config = dict(
    num_hidden_layers=9,
    hidden_size=128,
    num_attention_heads=2,
    num_key_value_heads=2,
    head_dim=64,
    intermediate_size=320,
    vocab_size=1626,
    hidden_act='swiglu',
    norm='rmsnorm',
    norm_place='pre',
    norm_eps=1e-06,
    positions='rope',
    rope_theta=10000.0,
    rope_fraction=1.0,
    qk_norm=False,
    attn_scale=0.125,
    bias='all',
    tie_word_embeddings=False,
    parallel_block=True,
    init='trunc',
    init_std_qkv=0.0322,
    init_std_o=0.0322,
    init_std_up=0.0322,
    init_std_down=0.0,
    optimizer='soap_variant',
    learning_rate=0.0067,
    beta1=0.95,
    beta2=0.95,
    weight_decay=0.031,
    lr_head=0.0087,
    max_grad_norm=0.5,
    warmup_steps=200,
    schedule='cos',
    final_lr_fraction=0.1,
    batch_tokens=32768,
    max_seq_len=256,
    doc_mask=True,
    z_loss=1e-05,
    train_tokens=128200000,
    max_steps=3913,
    dataset='wikipedia_en',
)
Each number is 500 + 50 x the weight over its row's rms, rounded and kept within 0 to 999. Layers, rows and columns count from 0. Numbers have three digits each. The size before them is the row's rms in percent of the matrix's.

# up: layer 3 MLP up, 320x128, rms 0.216, rows 177-183, columns 0-127
# down: layer 3 MLP down (transposed), 320x128, rms 0.214, rows 177-183, columns 0-127
# gate: layer 3 MLP gate, 320x128, rms 0.23, rows 178-184, columns 0-127
up177 098:484486567482475475472424499441562446461535510576478531581631611429499449468507453491562528528509521503548431497536527607469480481522456459494549483523487589516544493490461502534552460518437457587524482533443461562440477507537553505463491446455533559544467466522510433550507429414675531461501396483465403447577505494396483579555401502563463508475516508586504490455542470528544468552504
down177 101:593462514447514556504514502433483473504470503526441462534455405497509501485529529395473564493469515459518461478487499530425542393501461511442350392482475489439594510504522565532541580522477507546520466520448478547496477474440509448552497485513419456575516488497352453503443538459611424537472493420531475422529574546386454504555481485563488464504445439571489498528594420519584478482493
gate178 103:570525484513535520530503418521580548534515541471484519593474553558480484503418534511481498411584511477625449422405522549331489563530437540522551469513485518522542419586416433506550497473461558526539473528527517472579484474538533526449450415422547493490531362592463501431445496488516487452518524479494500557514484548484466516605541404480498513516514456545527455448575483442538472550543
up178 108:441554467437465525539457535485515418562540522425532494512508496476463519459478496486443496548450433501578462425473508582519570485532594477565523546421485490602555563474434498521602465635560553518589517484527450456517458478574531481490403489614505456479417572543507422440522455539491526520507426467429555524517480559485462478464494445535494473496489393510467561434477468613446440454587
down178 101:592480560518445473517462463521493485459531526450552532377523414512566448465525593509490510528588401446485580479512540464552458430437492493494476531464507434538394467561482487485419538471545514536440477475486419446573526563452513514429485581475539480488429535527457429552455449574464504526461504483405422479479501537472388544555442517497510499447479462534490407517430397487549503592382
gate179 100:517505479448531525352481507466506493448485476534533480418400566480519417534446527525531464585466494546565467406463498486411447510583623508542525475466501562473513433477510448616453484436512447454455436519524517546495515505440510468410469528505524551538526443543561449551461534470467490579460471389558463550471433478474503462539473502525457496579558469464526389424566468485624508433551
up179 105:495427550416484528572450575467541511496480442516395492504420482531594437559492531503568519494443493438484575464494533509477472394489440462508508466442612476497566503519512525374611540534489534502461485480532464511533529540480609441593472501548520472465535495451398480487550578496570468494485501473481494530535555455580565361543505533502469500570567404522549516474477469404572512554557
down179 101:588551547500570449529461538470419442496480486423472492506529573463452501488432466405551493458595465438478522507467514500485442518520514523518428598527477441585565510445639445479531535509486524500424486536475483540469502479542420506529457551495485341505489452444570547470576464485483555497456511456470483539487614468422550495442505440445397440518529543538495466453491443566465518352489
gate180 096:519536422524454450554518463526507436454573507507507511378484499554476565383603463449490444497480489530516414569504541487521505489508461513563511544450488359498536645538577497554454507499459341453463498509542459490542559499456528485489499538508512436568518475424506506503462514525458374483547548508424506523561495506543482532536593515610459462444452542530503484488419456421556503431497
up180 106:498446474462548497509504563498489567531511456408548509497472563460468482482597527529431476468611466417497568514548509565505471518465520479440468452496455486560521459527454540447503479585486466547566427477474476499536593451678516468535460508457512467451590409586513461620474540433547481417452462548534497415474486544493462471480493477383494573495495513563509524466575577583403495462497
down180 103:487481495499609497577504548582538487490496496431609572548438524509520455413535562565523505485471521552446424589468409542444522526444507623540527463488504483506439457406526480511502529489567449513552410598515405490418522506564533576508431529488601464433533504491527517551487507464504423511474570433554517475380469507487523555503505504496523547604503499578538491532502583538509492444605
gate181 109:482496559527476470533532453574503554567504613468516484530602431488524421492481550456509566438512529456511561465461431488539554445604574491600529443410525463512480502561597543510470502469456567524524518620493448593482578453540445559499525605493548490465519432455501442567508515507454442515550444515495530493501560574556607574461516504539425461510429461519515542457455397462486450440539
up181 102:498500457513492571520526527564535558583441515542485505418432510468522535467503432522528552551452484485613571481573455503559516479505539566464544400551511512567523548458520482508631613434497418429520526542517499501485518596464448507475484524470597389433456452431550424443539510579482470556477515555540497511406567423450446402528408484513466499520564495429530548497500468444463535485430
down181 105:418543490471411556513593441555572540463465401479520421441521614521498447481523534475596443492476476497461512439521370548472513551588514527463490460456532544477599503475472399440540508439534551517599527546613596517464489422446471454509468519450500436559477427490493534467499595504573479451534507454518476504459499483528503599432479500536503504556529572521461533524537438478502575499593
gate182 103:556488493508499537501476422552517606409520527451521437504428478484461422497498488585422433503437523475498548502403519532526433427583524572531477503493476487551434511536448578627564456490445554394475584529420534440489516478492456429520567554514543564441599318487516489536497510530509450532581480473491511484439494431475543479489480580585532523500511462451495502474508416498470561489503
up182 101:548428532518463504392479500460566520470517461487468563504456485489534522496499473491470514422570480468505445481499468404529496528711431518470502509445465503471502458495498499560576489495516447537498583398476575408552399530536559495595449554465470503533455510449549554467512561507408480510478500510547450588565510471503528481573483452574556568581543457395509494524504437565465569591535
down182 103:466496520432468506516448407520478512536538502518516528499422499478518508507526596419486554522499543522496444527468568467566515626491518640482346514571550516437510493476451526572545544449399530471545553490535536537475555564429526509544462429452545431531523511627525459454477519408448512600450492525458465553507354575444491525466517506506451518488504577510491544489470569434512547549514
gate183 092:480597477542490441492461533439489532485519494661604418544450437589542545448532485570418638506484500474561507449507489453465423427469431454455487511443563499519388539498476536423448483553485502574454528558518466482458539492502501506479546587517444571487486452540522436447561489437566571530423535538455523455424444531596518461397482528503484437503520509472469538464535473473517427522523
up183 093:471492505617404411528569525450544505481503486502434499384594499494492515530557496439419529468491539547450459464520483563481452509501587524438512543505444510473584430518567448525458486500530469486563436517466550426525552596454434516497530493466515518469457468522437460388574364568492574471457535478488469515431525613506593545516425468572391463498461546567530552514521470500508437506542
down183 094:573443479491464591453473495579446407480441451485550567590402571510444541415518548521571494471507576483501418524517487535507587496513459530621499457601502521491482449403490532535552507590512508522543538512593414606511415478537586538498575575485456505486494528494499508568500515550517450533508452540550455541480437504566382461589557464550514477414522512494458500462502522504479542544440
gate184 107:512614550493446512547512518552497484526429460537485422566414563513519483540532473446442494524513521496507506633466496478475449512538458638463573485501428491539448435483633449562468573565513473485552514493441529513480557435505551567496487536547540571551571460507532505569479406523547504495513443525369417506505466436497488462557480471530530499518470391450435518552526590564504482616528